{"n_layer": 9, "d_model": 768, "n_head": 12, "n_kv_head": 12, "head_dim": 64, "d_mlp": 3072, "vocab_size": 8192, "activation": "tanh_gelu", "norm": "layernorm", "norm_place": "pre", "norm_eps": 1e-05, "positions": "learned+rope", "rope_base": 10000.0, "rope_fraction": 1.0, "qk_norm": false, "attn_scale": 0.125, "bias": "all", "tie_embeddings": false, "parallel_block": false, "init": "normal", "init_std_qkv": 0.0251, "init_std_o": 0.0059, "init_std_up": 0.0251, "init_std_down": 0.0059, "optimizer": "muon", "lr": 0.0104, "lr_mult_o": 4.0, "beta1": 0.95, "lr_head": 0.00618, "grad_clip": 1.0, "warmup_steps": 200, "schedule": "wsd", "decay_fraction": 0.816, "decay_shape": "sqrt", "final_lr_fraction": 0.05, "batch_tokens": 131072, "seq_len": 1024, "doc_mask": true, "train_tokens": 903400000, "steps": 6893, "dataset": "wikipedia_en"}
Each number is 128 + 32 x the weight over its row's rms, rounded and kept within 0 to 255. Layers, rows and columns count from 0. The size above them is the row's rms in percent of the matrix's.

# layer 5 attention output, 768x768, rms 0.255, rows 218-242, columns 0-127
size [ 97  96 102 101 102  99 102 102  96 108  99  98 101  95  98 103 103 100 100 100 100  97 100 105 100]
[[111 157 175 128 106 150 150 134 119 102  95 130 154 139 104 109  97 125 107 105 105 100 143 143 159 164 101 148 151 143  73 142  82 121 163 106 121  67 151 154 129  90 226 130 110  98  86 155 124 132 140 107 146 162 125 168  97 151 197 137 152 144 135  61  95 107 150 113 116 165  67 160 149 101  65 135 154 102 165 116 107 178 163  44 108  88 134 114 154 190 119 151  88 121 131 170 130  91 187 147 161 166 165 136 128  96 107  24 108 194 116 155 103  84 113 121 111 116 165 129 127 125 100 147 159 110 179 195]
 [ 98 131 137 146 167 119 122 137 112 109 161 130 143 131 139 152 129 157 110  89 110 148  81 148 128  83 129  98 170 105 141 101 163 146 101  99 136 107 146  87 117  89 138 117 116  93 122 176 138  76 140 172 156 140 147 112 102 173 103 208 132  84 103 151  77  83 105  53 140 149 142 126 144 112 126 135 129 141 134  82 114 148 175  59  84  83 165 133 109 120 123 107 120  70 106 105  80 183 143 171 138 175 111  63 132 115 133 111 137 109 107 110 152 111 120  88 141 160 148  89 183 144 136  92 123 114  86 121]
 [123 140 130 123  56 167 109 100 119 113 135 120 122 114 150 146 117 114 118 111 165 142 103 169 109  95 155 129  89 137 113  70 126 143 213 137 168 114 128 110 139 132 105 123 146 130 165 132 164  88 112 167  94 183 121  93 148 109 173 134 162 172 171  60 144  84 120 184 139 160 139  56 120 134 163  97 100 113 113 127 130 157  83  91 103  79  84 136 111  71 124 123 161 103  60 117 131 121 139 115 108 185 145 212  70 125 108  70 136 136 129  97 153 151  98 102 105 166 171 156  65 179 167 104 148 116 171 129]
 [147 115 138 120 146 134 107 140 163 175  96  70 101 153 187 117  94 122 122 117 126 177 148 159 148 112 109 131  96 161  58 164  95 120 105 138 116 119 157 102  93 114 125 113  85  93  89 157 126 131 143 128 103 126 122  93  90 118 127 110 179 103 152 107 104 155  44 135 116 107  93 137 105 167 114 153 113 168 130 161 112 147 162 139 199 152 126 110  94 143 159 153 157 186  84 102 159  77 146 156 106 139 112 100  69 168  69 141 117 101  69 126 187  60 154 131  70 144 149  75  70 129 157 117 180 117 153 130]
 [155  82 114 119 124 124 133 108 117 153 138 129 115  87 102 134  97 141 127 167 181 122 202 105  86 166 199 127 130 139 154  78 134  75 163 122 143 123 142 109 118 142 129 107 144 150 149 112  92 135  96 116  96 127 137 121  90 138 123 125 154 160 112 121 157 118 131 113  79  98 106 130 110  99 141  76 121 130 159  95 107 139 105 178 110 171 144 102 109 156 135 148  90 112 103 107 100 109  90  90 118 142 187 130 166 137 139 144  83 149 201 109 129 143 146  79 178 136  68  70 148 149 171  99 109 118 110 133]
 [148 109 161 146 117 108 137 176 168 122 134 136 136 175 113 156 161 147 125 138 124 151  91 154 104 157 135 115 147 146 123 136 132 138 119 115 179 107  85 123 136 164 130 118 141 170  97 124 107 199 106 139 149 109 112  66 177 105  77 135 178 112 153  94  60 143 166 107 152 180  79 159 132 165  89 107 124 109 110 142 146 174 127  74 104 177 174 119 123 103  67 155 151 159 102 112  80 140 129 107 136  95 109 117 175 147  99 128  54 166  97 138 146  63  81 119 117 157 140 169 105 145 126 128 161 111 146  95]
 [203 180 167 119 150 101 142  87 147 154 150 137 137 164  92 135  93  96 155  85 114 174  98 122 115 107 154 134 108 144 122 107 104 177 143  99 137 152 147 139 111 148 136 157 147 117 110 129 183 122  44 135 162 116 100 144 110  90 145 125 142 120  94 142  77 133 143 146 178 190 131 138 168  83 111  81 163 124  99 202 158  80 116 153 110 148 146  98 155 131 182 102 105 108 153 100 113 175 104 126 163 112 137 120 174 155 111 155 106 126 133 172  84 127 177 161 150  99 138  94 129 111 140 163 111 145  90 120]
 [166 115 127 126 132 197  65 100 100  92 125 144 102  81  95 157 157 134 115 109 153 185 101 102 138  69 137 134  85 126 131  91 168 108  89 123 103  97 107 156 140 181 111 101 124  72 127 101 150 131 125 108 106 162 138 115 125 113 138 155  97 129  93 148  69 143 150 115 164 177 129 106 125 176 152 160  94  69 158  74 126 122 103 126 101 106  85 129  73 171 114 121 182  99 120 177  94  63 144 171 145 149 113 121 101 183 101 167 158 117 166 157 135 162 117 106 214 160 110 118  91 151  80 119 189  94  93  81]
 [146 147 121 117 153 106  91 105 111 122 131 129 107  77 102 115 179 123 136 121 114  67 134 134 159  73 178 168 119 114 107 135 160 190 160 158  78 109 143  25 153 154 138 119  93 118 148 103 136 101  62 147 155 100 118 136 126 139 125 154 116 170  89 143 147 155 137 145 148 104 146 110 152 110 101  52 118 156 134 191 115 152 121 150 100  57  86 107 128 163 151 118 117 126 113 159 179  72  95 144 119 155 141  80  80 116 101 178 158 111 154 106 156 115 137 100 115  95 148 124 134  99 165 126 118 155 176 115]
 [129 156 140 103 116 101 135 124 108 108 172 117 188 113 130 104 124 180 116 130 123 205 130 130 154 156 156 143  92 175 180  78 156  98 111 122  79 107 127 126  87  84 159 120  39 104 137 119  93 115 146  98 118 208 106  90 150 135 141 212  68 144 155 136  74 136 150 128 123 170 141 125 113 105 139 181 106  99 129 132 102 110 147  48 109 146 102 125  96 135 169  89  68 152 128  64  76 123 142 104 163  94 123 108 122 123 125 112 150 131 148 151 117 139 122 135 132  98 143 124 119 138  51 127 121 154 161 108]
 [179 164 141 119 142 143 120 184 109 114 113  97 142 110 155 102 130 100 129  78 121 159 154  90  82 126 125 169  96 142  90 156 106  97 138 126 127  98 108 109 163  99 119  45  72 165 135  82 116 145 153 133 119 143 164 142  92 143 167 151 104 136 149 122 183 114 153 138 164 141 119 142 130 106 181 123 114 144 173  68 152 151 142 133 125 148 171  87 129 153  85  76 139 118 150 178 128 122 135 212  79 131 114  89  90 118 108  64 153 106 127 105  97 136  88  62 119 142 223  84 105 154 119  80 145 112 122 120]
 [180  60 106 182  92 141 113  97 148 128 146 157 108 143 110 132 149 100 102 123 113 135 133 118 122 139 122 117 123 125 172 123 152 133 135 149  81  86 140 157 105 115  99 161  99 157 147 143 110 127 113 103 107 102 144 128 131 119 156 136 118 153  93 122  92 166 181  67 101 179 124  59 170 138 142 150  85 120 141 127 114 146 119 121 109  70 160 154 162 123 104 148 116 108 174 153  96 177 162 107 134  93 139 142 111 173  66 114 122  84 141 106 152 187 119  72 122 166 142 154 116 143 129 164 120 154  72 124]
 [122 131 164 156 137 132 152 143 109 101 137 128  90 145 167 154 140 108 147 132  63 139 115 117 147 132 140 124 128 130 137  97 100 185  89  99 136 118 171  87 114 138  97  96 188 106 104 172 143  82 133  89 186 121 154 114 119  75 167 141 166  97  90 140 124 102  95 108 180 166 132 138 173 126 150 187  55 150 110 137 104 149 193 125 160 118 168 143 124  97 122 155 115 119 137 192 103 144  76 162 107  65 141 138 101  95 124 119  84 174  62 111 170  94 102 150 182 145 166 138 120 162  75 124 155  84  98 108]
 [ 80 126 132 163 122 112 144 119  72 143 137 153 136 172 122 139 110 177 143 108 139 141 140  91 122 156 146 125 148  63 109 120 143  95 131 126 113  78 162 137 126 146  80 128  86  87 119 127  67 138  96 113 100 154 107 144 105 148 126  68 122  88 108  81 125 160 149 139 158  83 127 142 135 140 119 163 135 137 104  84  98 118 129 129  51 187 126 146  94 175 132 101 116  92  98 109  64 139 105  95 151 134 102 151 119 153 131 140 161  84  95 157  95 226 139 147 116 152 154 141 156 124 130 129 142 111 130  85]
 [ 95 117 114 129 123  98 155 142  95 181 161 142 103  94 173  74  84  80 118 123 150  99 184 148 151 139 131 140 137 112 143 102 122 100 146 129 137 122 130 118 122 114 117 142 115 140  91 149 115 127 144 146 131 130  93 164 115 110 157 123 142 102 151 124 153 127 190 112 130 156  95 180 136 124 188  80 123 158 125 120 170 166 187 107 132 105  69  89 182 122 112 147 118  88 113 104  98  63 114 212 140  69 151  90 153 130  61 197 165 127 165 167  97 195  87  93 138 170 106 123 112 122 164 104 167  98  76 146]
 [ 98 101  84 125 110 106 105 121 103 142 110 113 166 107  92 120 125 128 111 107 104 166 162  89  96 135 153 110 133 145 190 192 141 132  79 137  98 103  91 149 152 142  80 152 120 136 159 117 151 148 161 151 191  76 145 106 100 155 144 118 126 112 141  45 171 148 103 127 146 125  94  88 151 159 195  89 194 142 116 122  79 123 117 192 170  90 114 107  78 137 178 167 147 144 106  93 109 123 161 183 137 153 109 137  97 112 143 121 152 159 112 140 150 103 184 138 125 130 155 121 172 192 106 121 142 122 191 170]
 [125 106 118 114  93 110  84 140 142 124  80 118  72 123 210 136 163 114  74  64 118 169  76 124 141  69 115 139 117 149 163 133 140  84 116 129 110 144 128 119 142 133  95 141 130 134 132 144 127 150 124 133 109 135 168  92 128  90 126  91  96 195 153 138 170 117 172  96 140 102  89  93 197 197 177 137  68 159 107 103 144 161 194 128 150 142  86 122 127 150  56 114 117 107 126 166 123 142 108 161 189  80 133 114 116  90 119 136 160 202 137 179  93 119  55 111  62 101 101 168 144 161 153 168 109 138 123  70]
 [174 101 160 153 147 113 152 130  98  97 100 114 137 155  93 110 143 131 133 147 167  80 153 132 181 163  95 120 138  89 141 112 102  93 114  94 156 132  99 126 109 151 116 112 193 122 105  88 140 134  91 119 177 158 136 109 110 156 140 109 135 123  85 163  90  88 106 117 143 153 142 107  98 132 140 158 167 114  86 122 139 144  76 118 123 166 144 119 162 138 137 106 141 104  94 126 106  98 112 161 152 130 137 202 128 163 151 160 113 133 142 149 149 146 120 129 111 134 104  52 156 126 135 131 149 149 206 118]
 [ 87 165 165 180 175 110 122  97 164  75 138  93 135 147 193 181 117  99 146 136 138 195 101 165 100 135  96  71 120  85 148 154 170  92 112 101 144 116  98  80 150 166 111 173 133 132 160 104 186  56 125 107 175 192 103 123 154  83  98 125 104 119 172 161  99 140 130 137 100 163 193 122 122 163 158 180 134 162 137  73 161 154  97 143 122 116 129 106  72 148 127 145 121 156 110  83 105 141 141  90 113 113  79 160 127 123 104 154  96 115 133  93 197 128 169 169 109 173 140 162 117 140  82 110 116 148  76 170]
 [ 70 140 118 188 122 100 170 133 142 123 123 164  98 115 130  70 138 106 135 120 163 136  86 169 137 133 109  99 136 113  83  82 110 127 165 117 146 120 144 139 179  97 139 142 176 160 123 152 147 183 124 125  64 150 146 124 161 130  94 108 123 143 125 176 115 103 136 145 157  86 138  59  80 170 158 111 121 173  81 118 103  94 180 164 150 105 120 123 180 110 119 130 118  93 128 131 122 122 117 124 105 159 115  84 124 123 131 121 130 189 151  71 114 113  88  90  78 143 129 102 164 153 143 115 119 147 141 102]
 [126 130  92 141 151  68 150 132 141 140 136 141 130  93  97 120 101 130 118 118 110 157 112 140 149 160  82 155 115 103 211  72 180 175 117  80  99 158 109  88 157 153 148 135 130 157  87 130 122  91 103 107 151 146 159 137 118 161 120  74 166 120 127  96 146 152 132 162 161 119 119 108 114 145 120 134 161  85 165 134 116 185 123 182  87 140 107 160 120 106 126 102 154 106  81 161 113 135  88 167 106 162 170 160 168 154 104  93 127 164 143 140  84 115 131 167 109 150 131 143 133  91 144 174 161 105 188 160]
 [106 156 125 111 116 133 110 112 117 139 169 140 135 189 104  77 155  90 156 104  91  92 107 145 164 137 107 139 126 109 104 120 139 117 103 103 100 156 139 102 109 100 142 160  88  79 106 146 169 110  74 129 145 115 104 124 121 206  88 162 117 101 102 108 111  99 152 207 119 141 137 178 168 135 117 133 149 114 129 109 113  97  88 147  82 159 137  68  76 142 119 101 102  92 126 135 184 110 140 140 135 117 102 136 125 134  95 156 128 153 129 164 130 121  91 158 144 176  95 126 214  87 128 143 128 113 138 128]
 [112 156 133 105 109 133 154 122 129 129 117 158 150 113  81 152  91 113 113  95 128 114 164 106 125 127  60 122 125 125 121  90 143 163 158 157  89 141 100 162 150 157 162 127 134 185  75  78 101 177  56 154 186 126 131 124 143 145  93 124 145 149 106 116 192 139 159 131 181 194 126 128 103 111  85 116  95 125 107 165 125 116 110 116 171 135 118  74 104 125 154 106 161 113 125 115 138  89 126 127 103 177 177 103  81 147 110 189  89 113 130 108 132 165 147 110 144 122 163  84 146 146 110  92  96 185 157 120]
 [166 104  57 210 121 124 104 136 151 143 112 124  70 146 109  83 116  98 133 176 107 136  96 121 112 130  56 143 168 148 125 109 174 114 148 157 103 107 162 113 119 117  59 127 144 137  64 133 131 128 106 155 166  88  76 136 148 162 154 177  92  94 123 184  93 131 122 119 182 108  96 110 145 143 118 111 101 125  97 186 157  71 171 120  97 143  84  87  92 106  77 109 126 123  60 125 132 111 138  75 187 114 137 112 107  86 122 122 102 159 125  57 173 116 103 132 111 174 174 142 108 144  98 142 113 146 118 167]
 [117 113  66 133 129 126 163 101  92 147 121 155 109 170 101  79 113 100 135 123 100 159 134 129  96 121 116 128 108 170 103 173 183 138 122 115 158 150 151 131 115 128  96  94 127 131 141 133 113 136 157 154 146  97 149 162  97 169 120  93 140 167 151 133 105 145  81 110  92 159 103 146 157  83  69 179 118 127 125 144 169 140  78 141  94 118 171 104 147 138 179 167 160 123  85 184 110 101 155 140  97 188 155 111  86 125 133  94 116 145 161 132 117 117 137 144 130 124  85 161 115 181 185 150 165 152  32 184]]